Each number is 128 + 24 x the weight over its row's rms, rounded and kept within 0 to 255. Layers, rows and columns count from 0. The size above them is the row's rms in percent of the matrix's.

# layer 2 MLP down (transposed), 1792x448, rms 0.0417, rows 230-260, columns 112-223
size [115 105 108  81 110  86  95  92  98  98  93 121 119 100  94  81  98 100  67 102  94 103 115 112  74  92 112 107 117 116 100]
[[109 139 123 137 132 108 158 116 106 127 122 137 161 180 110 155 118 143 114 137 198 135 138 106 163 140 102 165 153 134 142 123 172 156 158 132  85 103 120  96 112 100 113 109 174 118 112 123 107 187  99 100  96 172 140  98  91 117 131 104 110 106 147 125 138 106  86 184 110  86 116 107 121 165 111 132 149 152 155 176 113  89 102 124 148 146  66 132 142 106 151 144 115 118 129 114 149 139 142 133 127 156  77 125 154 154 134 141 122 112 142 105]
 [ 95 118 108 100 123 138 114 159 144 143 133 125 121 114  94 145 153 141 156 120 146  97 118 167 108 116 133 154 125 113 149 170 145  66 124 148  85 145 182 158 131 139 141 136 136  96 141 139 125 141 175 129 133 134 127 141  99 131 134 139 128 165 131 155 167 107 168 137 125 112 105 170 125 130 101  96 135 134  74 116 135  88 154 146 121 128 142 104 104 122 148 156 156 124 100 128 139 114 113 147 102 143  66 118 108 132 130  84 101 126 148 118]
 [146 134 123  79  85 131 100 147 103  96 142 139  91  91 144 131  71 146 140 131  72 101 121 135 129 125 130 106 150 112 151  99 114 121 123 132  93 137 155 135 118  75 111 101 119 141 106 170 125 121 101  94 156 120 126 116 117 127 114 110 151 131 164 148 153 144 136 120  92 162  85 128 156 110 138 154 142 132 111 112 149 135 154 146 106 164 114  95 115 116  98 140 134  83 134 130 134 123 154 136 144 152 130 109  96 149 147 121 136 145 160 184]
 [143 117 111 147 143 115 142 102 121 150 159 110  83 135 123 111 149 160 112  93 129 126 123  95 130  90 151 108 168  99 115 122 112 145 134 111  92 157  80 124 140  82 119 130 126 119 133 137 133 146 181 105 138 131 137 163 144 118 147 105 136 150 155 102 112 130 106 159 123 104 161 104 123 136 138 136  94 132  94 180 130 136  80 122 119 121 174 136 103 146 158  89 152 104 145 150 176  83 125 125 143 174 113 138 150 118 143 143 129 105 146 160]
 [118 147 113  82 111 186 137 104 122 162 149 118 146 135 165 136 115 126 110 138 131 141 128 103 147 153  85 170 132 125 163 100 107  81  93  96 107 128 155 111 126 132 156  78 101 160 106 122 124 111 125 158 126 107 120 143  93 111 122  90 171 141 130 115 156 158 111 105 135 138 136 155  95  91 144 154 143 141 126 137 114 102 132 135 151 171 122 117 120 112  91 149 133 108 141 101 137 107 127 145 140 160  87  95 139 134  73 134 137 119 134  90]
 [105 105 110 128 110 116 151  94 130  99 126 121 118 150 113 120 101  97 137 140 142 137 111 154 116 143  89 142 113 112 130 112 114 144 100 141  72 134 156  76  95 148 107  98 139 172  90 117 127  95  94 148 140 116 138 118  99 148 130 112 149 107 119 115 162 125 131 113 114  77 139 140 111 123 141 119 130 144  87 158 138 136 108 141 113 128 155 117 115 117 104 138 141 109 136 153 132 113 131 145 136 131 100 110 116 126 121 157 140 120 167 100]
 [168 117 103 120 138 146 131 120  99 142 128 149 114 148  75 120 152 147 140 122 121 174 151 192 166 125 124 111  68  88 170 116 102 114 129 121 150  98  86  64 112 159 144 106 105  87 157 195 121 149 150 178  90 119 143 129 102 144 146 102 115 151 157 176 133  71  96 105 144 133 133 130 141 152 156  83 168 151 109 149 126 142 123 174 105 145 150 106 124 123 131 127 130 129 133 122 153 102 105 130 140 121 129 137 100 141 150 162 128  89 149 105]
 [129 108 103 117 142 111 120  89 150 124 109 167 125  88 151 150 108 144 119 139 114 128 112 122 101 109 118 158  97  88 140 107 133 127 146 117 117 136 132 121  93 121 122 126 163 132 154 108 136 129 153 181 136 113 135 119  85 138 160 151 111 123 173 146 114 131 104 138 147 128 171 139 119 157 136 123 105 126 143 151 108 110 141 133 127 132 109 128 124 139 156  81  79 126 117  84 123 113 175 140 125 141 118 134 100 143 169  76 104 108 102 111]
 [164 157 112 142 126 111 139 131 129 150 119  93 131 165 108 109  97 145 104 128 129 121 144 170 113  74 125 129  87 106 160 145 147  99  95 140 113 146  93 113 160 131 140 119 117 148 154 117 146 155 146 129 134 133 156 117 150 161 154 116 148 133 184 143 123 143 129 111 139 113 124 156 102 151 113 142 141 139  98 120 130 137 107 104 142 149 156 106 129 109 144 139 145 132 144 125 125 148 120 168 118 145 132  89 153  89 142  55 126 126 112 101]
 [143  56 124 139 153 126 123 123 170  99 137 147 114 114  96 140 115 170 133 134 121 191 154  99 149 133  77 142 128  97 135 155  92 140 129 137 131 133 162 147 108 144  90 141 127 124 129 109 127 115 139 169 113 147 116 111  99 154 124 113 149 153  78 108 193 143  87 116  92 111 158 109 103 149 100 124 106 118 169 128 154 112 133 136 126 130 133 150 124 131 155 136  85 141 119 120 112 110 143 138 147 112 187 127 148 131 155 133 155 173 157 146]
 [181 121  96 141 155 147 142 113 100 107 140 143 155 128 116 127 109 125 136 130 160 107  98  92  93 129  61 129 107 145 168 146 149 168 129 122 121 149 152 130 122 156 148 154 117 144 143 155 100 178 154 145 146 136 126 131 122 210 156  89 152 121 115 132 111 134 106 153 108  72 158 175  76 138 156 125 122  50 125 136 197  91 138 110 150 138  91 110 135 130 185 154 187 135 150 123 131 115 109 101 107 101 121 112 110 159 104 136 126 164 122 141]
 [121 150 113 133 185 158 157 120 138 159 149 111 146 115 109 124 132 142 159 111 135 145 167 150 138 130 100 154 125 125 121 100 127 140 141 152 145 137 144 110  96 122 137 150 142 134 138 123 124 141 133 147 136 124  94 120 131 135 129 141  93 133  94 161 147 143 112 105 114 130 110 159 121 135 162  96  97 103 139 168 123 140 162 125 150 128 104 145 161 142 118 145 138 135 120 167 128 119 122 155 174 129  98 160 118 147 121  85 107 159 138 138]
 [137 138 128 163 161 106 139 120 124 128  69 139 128  82 117 142  76 115 100 120 141 137 130  78 115 153 131 105 117 153 133 143 118 123 147 153 161 130 121 115 143 134 166 163 158 148 146  98  97 134 140 124 160 117 115 118  99  69  91 163  77 114 109 132 118 181 116 180 160 156 178 160 117 102 132 110 132 150 118 170 160 142 110 114  95 185  94 157 164 158 117 114 142 130 167 155 129  98 106 164 109 142 138 149 125 100 109 132 137 143 150 121]
 [106  77 126 144 138 117 126 100 153 143 140 126 133  79 109 104 121 147 147 120 123 134 104 119  98 141 185 139  97 149 151 169 123 124 113 121 124 121 108 163 146 144 156 120 111 115 129 108 123  99 140 139 138 103 127 141 136 155 113 121 171 126 105 122 159 120 126 136 164 179 139 105 122 136 151 123 147 125 108 124 144 118 134 112 117 154  84 148  93 122 114 130 133 123 125 124 134 143 149 137 132  97 171 117 150 118  99  64 150 134 130 153]
 [126 134 120  98 142 125 156  75 107 151 124 178 106 128 145 139 137 102 157 117 113 152 169 122 127 130  91 128 161 156 149 108 151 126 124 138  91 127 129 159 125 113 127 144 119 127  99 106 122 133 136 138 161 132 132 119  88  99 166 134 131 133 140 116 149 136 161 108 146  92 148  97  83 145  95 134 149 128 162 122 147 145 161 178 154 142 155 164 138 121 129  83 122 129 157 122 141 127 125 125 104 160 130 142 177 166 121 148 140 122 124 133]
 [ 96 157 146  98 144  87 120 113 123 112  87 122  71  83 130 119 136 102 134 188 129 120  96 140 115 163 158 117 122 133 183 109 137  92 138  86 132 126 145 128 117 158 148 112 110 113 121 116 118 102 143 121 111 119 180 146 107  82 132 122 125 147 111 134 118 123 116 124  85  79 117 130 138 131 118 127 182 114 115 147 136 108 114 146 131 154 192 126 102 135 180 106 160 114 108  62 137  96 127 188 116 124 122 138 127 103 124 117  87 137 123 119]
 [126 116 135 116 128  70 140 154 111 137 147  91 152 114  96 119 123 109 132 117 116 130 135 113  77  43 138 146 121  80 132 141 179 131 129 137 106  90 116 120 120 139 131 114 165 138 103 112 116 135 115 136 142 128 131 193 154 139 139 102  96 137 122 115 116 108 146 159 139 130 145 128 151 135 126 176 116 117 107 159  93 124 127 154 149 121 115 145 131  79 153 147 122 115 123 110 150 144 118 135 110 126 127 160 125 109 152 106  86 136 157 119]
 [137 102  92 140 145 127 147  80 115 113 104 113 122 148  88 123 167 136 156 141 124 166 107 127 114  78 120  89  88 163 135 139 107 125 126 125 125 171 130 164 139 112 105 106 149 119 120 120 144 102 128 117 163 106 139 139  88 143 138 122 107 122 111 109 140 152 112  93 126  83 129 157 121 113 125 123 133 128 157 156 141 120 127 112 134 144 128 126 130 118 127 129 129 133 137 110 135 136 131 166 101 159 149 139 162 117 109 125 164 128 106 125]
 [154 120 128 157 107 140 125 126 117 120 128  90 144 110 203 111 112 134 119 107 114 124 107 113 143 165 133 154 146 123 110 125 131  72 133 154 113 122 109 163  71 116 129 102 136 134 143 139 154 124  77 146 163 136 163 155 136 126 145 128 164 135 148 107 111 110 133 113 100 110  92  86 117 161  99 133 150 120 113 114  94  96  88  87 111 133 126 147 138 143 150 147 120 132 142 164 155  95 138 120  88  99 113 122 131 119 139 165 138 123 108 101]
 [129 106 114 163 120 117  77 147 116 128 133 132 149  98 153 155 121 151 159 111 160 122 112 118 148 115 130 165 105 101 148 121 102 119 141 103  99 124  95 159  71 106 122  89 200  77 147 173 124 157 109 145 130 166 106 143 114 134 151 141 114 156 137 113  95 133 127 188 149 119 134 110  89 117 109  74 100  94 111 128 118 163 173 147 166  87 128 109 127 140 162 121 161 103 124  98 137  81 132 126 106 101 110 137  83 142 170 143 149 148 148 120]
 [117 129 120 125 129 141 160 103 109 176 149 149 150 141 156 138 141 107 114 130 141  87 160 137  92 153 158 136 119 127 156 133 193 114 124 128  89 114  83 126 119 140 127 152 176 130 103 117  87 132 177 171  97 123 144 122 119 137 132 135 126 149 150 129 142 144 109 121 122 172 108 130 161 120 128 145 162  78 138 123 152  96 140 102 146 132 128 144 150 130 145  90 125 142 134 134 122 122 123  90 127 129 122 142 137 123 116 143  99 118 152 144]
 [150 134 133 107 108 136 136 136 123 109 151 131 135 139 135 136  96 103 131 127 108 126  99 117  99  95 138 155 178 117 157  74 134 136 119 163 111 149 121 130 153 121 146 141 121  75 163 124 123 158  91 105 137 133 105 135 145 131  87 155 172 169 140 128 127 103 161 136 148 140 102  94 158 167 137 132 145 138 122 132 127 182 149  95 139 188 132 139  99 130 165 132 189  95 132 150 130 130 127  69 166  74 118 111  93 141 109 146 132 107 133 138]
 [139 123 148 149 152 138 107 165  97 133 125  86 140 136 135 100 178 135 146 129 153 101 103  99 127 109  94 162  94 135 158 132 152 146 110 117 105  93 139 118 114  88  79 140 103  99 125 121 133  92 113 145 117 107 148 103 102 139 145 105 129 103 151 143 135  99 111  82 119 137 137  92 140 123 120 125 157 159 124  98 159  78 140 122 147 155 127 150 127 129  72 159 146 172 127 107 139 123  85 135 142 152 180 120 144 149 136  96 129  95 147 124]
 [122 100 114 130 163 137 100 157 131 115 121 122  91 150 162  75 115 145 142 110 124 117  72 149 112 102 175 132 112 125 153 149 131 115  72  90 112 116  83 137 136 135  94 116 139 122  85 184 112 100  91 153 138 135 143 157 126 112 121  92 148 167 131 113 136 123 132 129 107 121 107 164 147 118 141 142 103  82  98 140 122 114 121  70 164 151 135  77 154 114 119 147 124 138 125 100 135 115 136 144 158 152 119 142 107 133  93 131 127 185 134 141]
 [121 123  96 126 143 164 104 128 128 133 130 158 150 125 162 169 150 133 137 124 106 136 119 144 122 128 128 136 106 108 161 142 129 128  99 129 117  84  78 102  99  95 101 154 142 116 143 163 127 146  74 149 104 120 154 105 113 121 148 148 121 154 169 122 136  80  97 145  99 142 120 131 109 113 139 154 138 124 107 137 148 141 122 110 106 118 116 126 133 194 103 127 126 135 147 134 185 153 119  98 110 164 134 136 158 148 137 140 106 109 161 137]
 [105 105 172 121 109 107  98 125 121  89 123 133  94 110  95 108 145 100 139 122  81 100 105 139 133 104 133 111 130 120 156 100 124 122 136 110 151 131 186 159 134 117 116 102 139 129  90 136 139 135 129 154 154 116 146 140 161 102 109 154 140 153 135 106 149 120 109  89 125 175 157 141 142 139 120 140 151 117 127 151 155 150 110 154 114 115 127 100 138 132 138 141 154 102 127 103 140 103 133 139 120 135 179  77  79 117  94 135 103 107  44 133]
 [158 117  85 128 130 141 108  98 104 138  99 151 142 136 134 130 103 158 129  91 102 129 142  96 120  92  79 122 121 134 149 160 152 143 138  54 132 107 141 137 113  99  82 112 147 155 137 129 164 137 107 104 146 145 112 124  99 111 157 118 116 103 120 107 121 116 136 133 138  88 187 104 130 151 132 111 126 101 140 151 130 121 134  96 126 139  97 148  96 130 105  96 104 136 150  98 134 121 149 123 136 168 125 141 119 118 140 164 128 138 119 135]
 [130 127 115 165 107 129 114 116 130 107 164 156 150 152 136 136 125 164 133 105 122 142 103 162 162  95 113 147  45 142 167 130 132 144 108  87 129 137 133 116 127 155 120  98 157 113 144 152 121 163  95 141  97 140 131 110 149 175 142 147  81 100 112 128  98 114 117 143 143  79  76 130  92 168 144 108 128 146 119 133 115 101 171 140 139 102 113 125 114 128 143 143 137  99 115  78 167 112 118 138 127 128 142 121  90 121 139 104 131 122 123 157]
 [113 135 138 144 143 122 151 107 107 131 111 152 154 150 130 169 127 131  88 148 186 127 144 136 175 132 134 144 103  80 110 111 131 140 136 122  75 156 119  91 119  73 105 121 182 130 112 117 145 161 120 150 126 150 148 127 109  94 144 149 117 131 110 157 175 113 111 185  83 102 117 134 146 162 128 159 141 110 130 130 146 111  76 132 147 129  94 112 146 150 170 164 107 133  86 148 169 146 122 120 120 132  63 175 114 141 170 148 144 142 145  86]
 [120  91  80 129 136 141 130  90  97 118  90 118  75 132 147 128 142 133 115 120 141 136 126 133 120 128 105 176 144 143 129 127 118 119 139 111  95 114 135 129  80  86 130 133  96 134 145 155  73 103 116 138 130 126 116 150 163 116 138 135 137 144 133  99 126 128 140 100 124 140 179 113  75 136  94 113 112 125 158 149 125 143 121  89 135 132 129 135 159 126 113 133  91 122 136 146 132 134 156  76 105 136 143 106 150 140 182 102 106 162 144 182]
 [158 113 145 133 113 146 153 136 107 175 153 148 119  96 124  92 127 140 145 120 157 128 120 126 141 144  96 167 129 106 155 146  97 103 130 109 111 143 145 147 103 113 137 127 148 107  91 118 125 138 109 144 105 128 133  94  72 145 134 134 147 110  95  88 147 139 164 159  67  71 142 120 115 137 111 129 162 139 125 152 102 139 107 140 115 123 127 134 117 134 118 129 164 199 143 124 128 102 141 138 144 153 145 115 139 168 133  76 126 128 159  95]]
# layer 2 MLP up, 1792x448, rms 0.0493, rows 231-261, columns 112-223
size [103 110  86 111  97  82 105 100  95 101 116 113 103 106  71 103 105  96  95  94 104 113 106  75 108  98  91  98 115  99  92]
[[ 92 106 132 166 123 140 136 142 135  99 151 158 148 117 160 154 108 163 148 141 135 137 159 184 120 127 130 169 126 112 131 121 110 156 132 134 143 141 105 137  80 138  97 142 174 169 120  93 111 117 155 129 132 123 130 128 106 130 135 124 131 151 142 154 122 140 156 151 107 144 101 142 131 136 143 111 114  90  91 151 147 146 172 148 137 116 146 124 108 171 159  88 149 134 102 136 121 132 139 161 169 166 168 149 111  85 110  65 101 121 164  86]
 [132 100 143 174  97 139 138 171 110 176 120 144 140  93 100 120 111 188  94 145 135 150 164 139 137 159 130 138 138 149 129 121 155 111 161 132 135  97 106 127 120 170 149 115 153 123 105 134  84 168 112 132 114 166 136 154 180 107 137 127  92 103 108 104 133 118 133 115 112 106 131 114 129 142 133 139 154 140 116 108 163 137 107 114  83 150 143 123 161 131 129  72 131 139 137 143 150 116 153 161 131 172 144 108 135 158 141 169 150 120 157 155]
 [164 138 174 147 138 137 116 105 132 115 106 136 113 132 151 149 155 151 106 145 117 151 118 158 148 134  99 112 101 116 205 128  90 137 138 150 101 106 144  98 140 154  96 138 135 130 122 178 136 164 109 114 183 131 135 108 104 161 152 122 133 158 125 136 122 103 119 101 143 146 104 135 109 110 127  96 191 137 128 150 128 160 152 115 118 125 157 133 157 134 105 135  98 146 112 127 116 165 158 165 121 119 123 163 112 128 106 116  76  74 103 124]
 [154 142 140 167 123 137 143 152 117 119 172 128 117 155 165 160 150 130 137 136  91 163 127 121 104 123 146 150 117 105 139 127 146 132  90 147 137 125 120 107  41 127 131 129 117 154 152 156 127 136 141 111 130 120 153 115  93 143 141 141  96 123 116 124 135 120 124 127 117 187 129 159 149 127  78 130 148  91 133 144 147  93 165 167 162 111 178 134 144 130  85 126 112  91  94 137 128 123  73 105 140 121  94 109 139 152 104  80 114  99 106 161]
 [114 130 119 123  82 174 121  90 132 118  93 141 108 123 100 122 141 157 124 136 160 137 180 130 122 144 137 126 112 122 120 163 142 129 130 111  84 101 141 105  68 173 121 128 158 174 113 142 148 121 135  97 137 131 143  94 132 137 182 103 139 110 119 139 137  90 160 153 143 123 107 120 117 142 161 138 139 158 138 149 115 142 130  96 126 155 130 131 151 126 142 114  98 130 129 151 155 135 120 119 109 117 104 149 140 116  85  75 124  72 128  99]
 [ 90 112 116 126 172 137  95 131 106 170 110 142 159 143 136 148 159 162 107 121 115 167 157 151 130 136 119 120 122 128 168 151 151 101 100 148 146 125  97 119 148 169 114 142 144  97 121 140 117 116 124 182 138 131 141 163 103 126 165 123 123 132 151 148 124  94 142 120 128 157  69 149 128 106 175 112 167 131 109 147 183 146 137 111  83 166 139 150 143 161 135 144 127 138 144 131 144 108 101 113 138 170 148 124 162 125  86 113 135 100 159 122]
 [108 128 126 170 126 169 137  96 115 113  84 116 136 114 129 155 124 144 119  94 116 159 155 146 150 107  91 145  88 124 183 129  92 162 105 156  99  89 148 113 134 136 104 135 133 156 111 132  93 137 103 194 124 136 117 106  87 108 120 101 157 141 120 132 141  64 141 113 124 124 111 127  87 114 100 164 173 122 101 131 165 156 167 128 112 115 143 136 167 129 116 152 105 160 120 140 103 147 164 136 112 164 132 159  98 124 103 114 103 134 128 136]
 [168 140 129 119 142 122 107 127 138 117 125 161 148 168 118 111 170 157 117 130  88 115 134 138 144 103  99 119 136  88 142  99  82 138  84 182 100  89 128 101  91 135 140 139 119 119 171 128 125 138 131 180  76 128 144  97  61 110 108  85 116 155 136 127 122  79 123  96 136 163 139 105 156 119 137 114 156 101 159  82 154 124 141 149 131 149 184 139 122 134 146 134 129 129 129 131 137 109 128 109 111 134 134 155 105 183 155 102 153 104 116 190]
 [130 136  54 159 147 128 114 140 135 110 124 109 151 192 150 168 163  91 138 141 109 104 131 167 139 139 113 151 126 135 139 162 123 199  84 120 113 102 120 144 106 105 162 141 163 135 151 124 110 132 116 146 117 127  95 130 139 162 132 118  63 158 129 113  87 131 144 119 155 114 113 111 106 158 126  95 109 108 116  99 131 152 107 143  98  94 136 119 132  91 123 143 141 145 121 137 139 176 135 141 153 152 132  84 129 181 143 157 141 171 121 167]
 [ 75 136  99 138 140 139 100 128 131  97 124 135 165 132 130 149 128  90 122 120 134 118 112 141 133 128 123 128 146 106 145 164 142  97 143 115 137 128 117 139 148 149 133 131 150 121 154 147  86 123 159 114 142 124 145 168 113 101 179 124 145 140 140 162 120 128 158 147 103 141 125 130  92 115 146 133 133  70 132 114 159 125 138 157 134 130 126 156 125 152 136 108 156 149  98 150 123 120 125 162 126 128 131  99 161 100 114  71 134 107 157 112]
 [138 117 134 116 112 106 115 134 106 110 110 130 105 133 152 128 125  87  91 142 123  94  95 123 144  96 166 121 147 135 120 152 117 138  95 122 116 122 134 167 148 121 144  86 134 161 107 116 149 107 116 115  94 129 156 118  86 115 133 114 179 112 176 113 111 111 124 151 142 118 156 100 201 136  90 182 132 157 112  94 130 120  74 131 115 120 153 145 114 131 131 130 134 126 121 126 129 174 129 104  56 129 135  91 134 101 127 180 128  88 135 104]
 [111 111 150 124 117 152 128  88 145 131 154 115 129 107 137 145 144 125 115 146 175  87 166 167 158 114 111  98 119 154 175 166 122 128 105 106 137 124 129 127 149 107 139 143 126 105 127 142 138 135 163 124 118 150 120 114 120 133 150 143  62 104 150 135 129 136  61 109 126 131 120 142  99 148  72 119 161 155 128 157 108 130 105 121 101 118 127 133 167 130  91  72 119 138 155 156 117 154  57 170 116  93 181 101 101  96 125 124 145 129 144 149]
 [107 107 179  88  97 141  90 143 127 153 155  98 160 177 121 127 131 112 159 135 118 140  87 118 109 108 104  97 122 124 139 103 153 114 150 126  98  94 120 129 132  56 109 146 144  94 134 147 135 121 118 113 112 125 135 119 126 124 120 156 113 134 126  86 101  90 126 114 133  75 104 116 160 107 147 132 157 129 161 119 103 126 120  98 149 149 110 128 160 116  97 124  75 167 171 117 112 117 103 144 113 122 177 135 154 141 163 123 136 124 163 133]
 [137 136 145 136 123 144 134 144 145  87 163 109 158 154 117 161 152 164 167 130 102 107 131 170 152 152 102 104 119 140 148 104 125 150 167 121 139 160 162  97 101 140 121 104 135 148  78 115 116 158 118 129 105 146 137 128 150 173 143 131 104 158 171 111 135 127 113 114 139 145  89  93 134 121 142  64 131 108 123 106  91 169 172 143  96 106 126 110 127 125 142 147  88 112 125 112 124 122 151 125 151 140 122 152 149 145 134 154 140 123 127 105]
 [126 122 104 163 101 130 142 126 145 114 102 183  87  95 159 163 139 182 130 105 135 149 121 145 112 135 114 121 143 121 168 126  90 155 141  85 123 114 145 118  81 137 126 150  94 152 120 158 146  95 114 104 139 121  72 134 123 107 112 126 147 109 146 172 133  95 122 104  96 122 107 147 119  95 102 164 140 162 153 173 101 144 135 116 132 124 121 123 143  91 119 104 153 106 128 111 116 154 136 151 127 164 135 141 111 133  94 115 112 109 146 132]
 [118 114 101 131 125 108 106 123 104 138 137 110 131 128 132 143 116 109 171 138 124 147  84 157 124 137 187 122 145 105 139 172 104 142  80 152 125 120 102 142 116  89  93 125 122 133 150 115 115 152  85 107 149 154 107  97 128  80 123 109 142  94  72 144 116 118 146 121 145 152  73 139 132 113 124 175 122 114 126  95 135 124 117 145 136 129 143 118 122 124 162 160 124 119 114 137 134 137 132 115 161 110 154 118 114 181 114 146 161 163 100 125]
 [126 120 135 127 138 166 151 124 113 148  93  74 111 142 186 144 123 122 133 144 108 147 116 140 130 134 179 135 109 100 129 129  83 146 129 136 135 131 149 101 144 104 124 109 101 154 105 144 137 146 123  81 122 122  93 122 156 112 146 161  78 123 142 105  94 114 197 124 134 107  88 106 148 147 120 191 134 120 131 162 123 161 124 162 135  90 140 145 115 138 182 139 130 119 143 153 131 161  99 114 105  82 126 108 168 112 163 144 149 143 120  89]
 [134 145 152 138 137 190 130 137 124 118 124 136 138 166 148 150 155 124 156 106  96 134 134 136 154 150 115 156  95 125 204 142 110 127 123 151 129  82 142  96 103  95  94 141 125 133 140 158  89 141 105 161 135 119 134 113 105 146 150 115 148 143 131 133 128  93 126 135 138 131 109 115 106 128 116 130 172 164 127 114 153 139 141 105 110 140 169 136 132 169 114 117  87 152 124 137 118 151 152 148 110 150 119 165 153 127 113 130 110 105 153 131]
 [138  87 147 146  82 149  84 136 130 130 149 132 113 165 142 133 131 139  98 121  96  99 119 171 189 131 102 146 114 121 202 162 121 133 102 150 144 100 106  80 127 118 150 152 111 142 151 127 113 133  90 169 149 135 106 115 115 109 146 104 116 146 120 107 125  75 151 104 156 153 143 102 149 146 143 127 191 128 101 116 149 132 100 120  87 124 136 130 125 118 100  72 120 112 133 145  89 140 136 146  94 136 146 141 137 120  96 129 134  99 115 129]
 [ 98 112 148 185 120 159 128 104  78 120  96 129 128 114 102 151 131 111 126 101 148 145 176 113 102 123 107 164  96  99 141  95 109 136 109 164 121 152 129 128 104 114 163  94 147 123 122 137 126 152 147 105 114  98 124 104 104 147  95 163 123 133 120 120 112 141 181 121 105 177 151 150 147 135 133 171 135 130 120 145 207 128 152 119 133  95 156 136 142 154 143  89 106 139 111 138 105 162 114 102 133  87 144 125 109 114 130 146 146 144  98 107]
 [153 132 131 115  96 165 141 121 118 127  78 133 108 137 115 109 118 104 110 134 129  93  93 154 139  94 139 125  86 147 143 175 130 143 124 125 111 138 137 131 141 124 157  82 139 123 116 163 154 164 164  96  69 131 127 164 172 127 123 114 145 109 154 133 150 119 110 152 159 111 112 133 114 177 133 141 129 152 135 119 111 123 121 120 111  89 175 163 122 124 169 138 124 134 126 136 115 141 141  73 112 142 132 105  77  97 126 150 116 157 124 143]
 [135 112 174 119  74 195 173 103 144 150 148 132  79 100 123 112 143 142 150 110 179 121 133 150 173 132  90 153  89 133 139 134 123 162  65 156 117  60 119  72 170 103 154 147 161 129 142 124 113 172 109 137 104 119 140 139 155 156 148 103 117  94 140 141 144 110  96 106 137  99 103  89 141 102 102 119 144 181  84 167 144 141  99 122  46 139 163 155 109 124 113  80 123 101 141 149 144 151  89 132  42 118 115 137 117  98 139 153 150 131 123 199]
 [106 115 132 119 123 139 120 140  93 121  90 136 119 114 166 123  83 105 136 153 131 105 194 135 163 104 144 145 118 119 127  96 127 152  62 109 140 128 115 140 148 123 132 132  89 141 116 154 104 151 143 193 136 144 110 147 118  84 144  99 143  80 154 133 115 116 124 124 141 116 105 106 124 164 154 154 152 144 139 131 115 168  92  80 108 152 141 116 115 130 156  80 159 114 116 124 137 133 101 137 121 148 137 156 138 133 161 123 117 119 142 123]
 [139 119 135 153 117 166 128 108 111 132 159 148 130 128 147 179 167 150 119 111 116 114 100 141 142 131  87 154  95 129 157 116 127 176 113 137  98  80 160  85  98 116 114 158 141 129 156 186 131 169  87 133 116 108 150 138 134 129 156 115 121 118 171 130 134  86 127 137 131 132  87 118  95 129 143 138 130 187 113 100 142 154 151 104 104 120 154 114 144 169 136 121 122 122 116 119 114 163 138 119 109 173 129 188 157 146  93 106 112 115 161 144]
 [139 142 110 145 148 155  86 138 111 125 126  90 115 169 191 167 132 112 111 112 150  88 103 134 157 135 116 129 130 133 138 109 142 122 120 137  91  59 151 140 120  98  97 153 107 136 124 185 116  94 115 159 146 158  93  73  87 129 134 116 105 166 150 134 141  85 146 142 120 116  90 118 145 135 121 156 130 122 141 142  98 125 108 103 106 141 106  99 125 123 170 148  71 152 146 139 145 133 121 165  99 142 112 153 128 112 109 125  97 143 182 168]
 [108  75 171 174  80 149 141 108 180 158 106 146 148 169 140 153 156 156 154 109 142 110 120 151 126 115 119 179 102 132 190 164 100 151 121 106 140 123 149 139 129 141 124 148 145 123 131 141  93 141 111 147 114 107 139 141 117 108 158 126 152 114 145 169 148 111 140  95 137 165 105 123 111 140 139 134 157 117  84 165 161 177 117 140 111 106 128 119 104 126 105 100 113  97 113 142  79 155 132 126  92 130 123 118 159 162  92 139 144 109  91 110]
 [129 111 146 168 118 171 128 128 136 155 149 135 139 131 135 105 178 119 136 116  75 142 164 164 139  88 132 143  97 116 193 127  97 129  90 122 117 100  98 125 147 121 109 160 138 118 153 142 132 122 124 129  92 146 112 146 101 141 111 107 112 128 133 184 119  76 111 123 108 117  94 109 105  98 148 117 190 157  77 149 143 215 132  66 106 116 139 165 134 110 125 106 136 166 121 115 123 137 143 137 108 160 104 171 142 142 104 148 122 109 121 137]
 [136 126 130 137  98 167 145 136 113 119 139 138 128  95 181 178 152 159 122 118  97 109 164 188 170 150 124 105  86 139 195 153 119 141 114 147 119  68 150  75 102 124 117 138 132 157 140 109 126 114 115 152 126 129 149 108 110 102 149 119 111 126 134 138 139 108 160 121 125 138 102 123 134 131 118 100 154 129 137 149 119 156 146 170  72 133 168 149 121 133 101  96 123 168 135 173  90 148 121 154 126 131  95 156 149 122 133 138  99 119 136 141]
 [134 145 162 115 100 161 123 146 138 131 132 131 122 107 133 131 101 102 139 157 108 128  91 156 126 140  99 150  67 153 136 145 108 152 128 175 127 141 142  96 129 102 128 108 110 161 125 144 139 122 118 119 131 123 100 120  98  98 164 149 125 102 110 163 162 115 131 123 153 133 123 183 174 109 119 169 147 158 125 127 113 138 135 134 167 108 131 134 142 140 128 119  88 170 156 123 115 115 127 149 145  80 169  99 132 138 101 108 137 155 118 125]
 [132  97 151 134 117 146 107 132 155 145 139 154 132 107 131 118 121 126 137 148 183 142 143 109 133 118  91 130 112 125 146 131 116  65  90 140 155  73 135  99 126 105  92 138 119 173 117 139 111 128  80 117 155 131 134  90  93 133 132  80 124 105 138 171 114 115 112 147 130 109 113 110 108 138 162 152 139 133 130 148 149  99  95 122 138 167 155 102 134 132 156 114 116 156 134 144 151 145 110 128 110 126 108 150  88 103 156 112  89  64  91 132]
 [122 130 118 148 124 203 131 122 117 139 148 108 107 132 124 140 129 159 102 140  97 102 127 128 164 151  88 150  94 147 209 129 100 147 152 112 145  55 146  88 123 139 103 135 133 140 132 147 137 152 132 137 154 143 116 152  85 123 125 111 109 167 127 141 123 108 186 111 135 165 141 130 161  98 137 114 143 136 119 125 141 145 134 104 112 112 120 132 133 109 114 135 116 103 126 138  89 114 132 163  96 146 128 167 144 151  79 130 153  99 120 143]]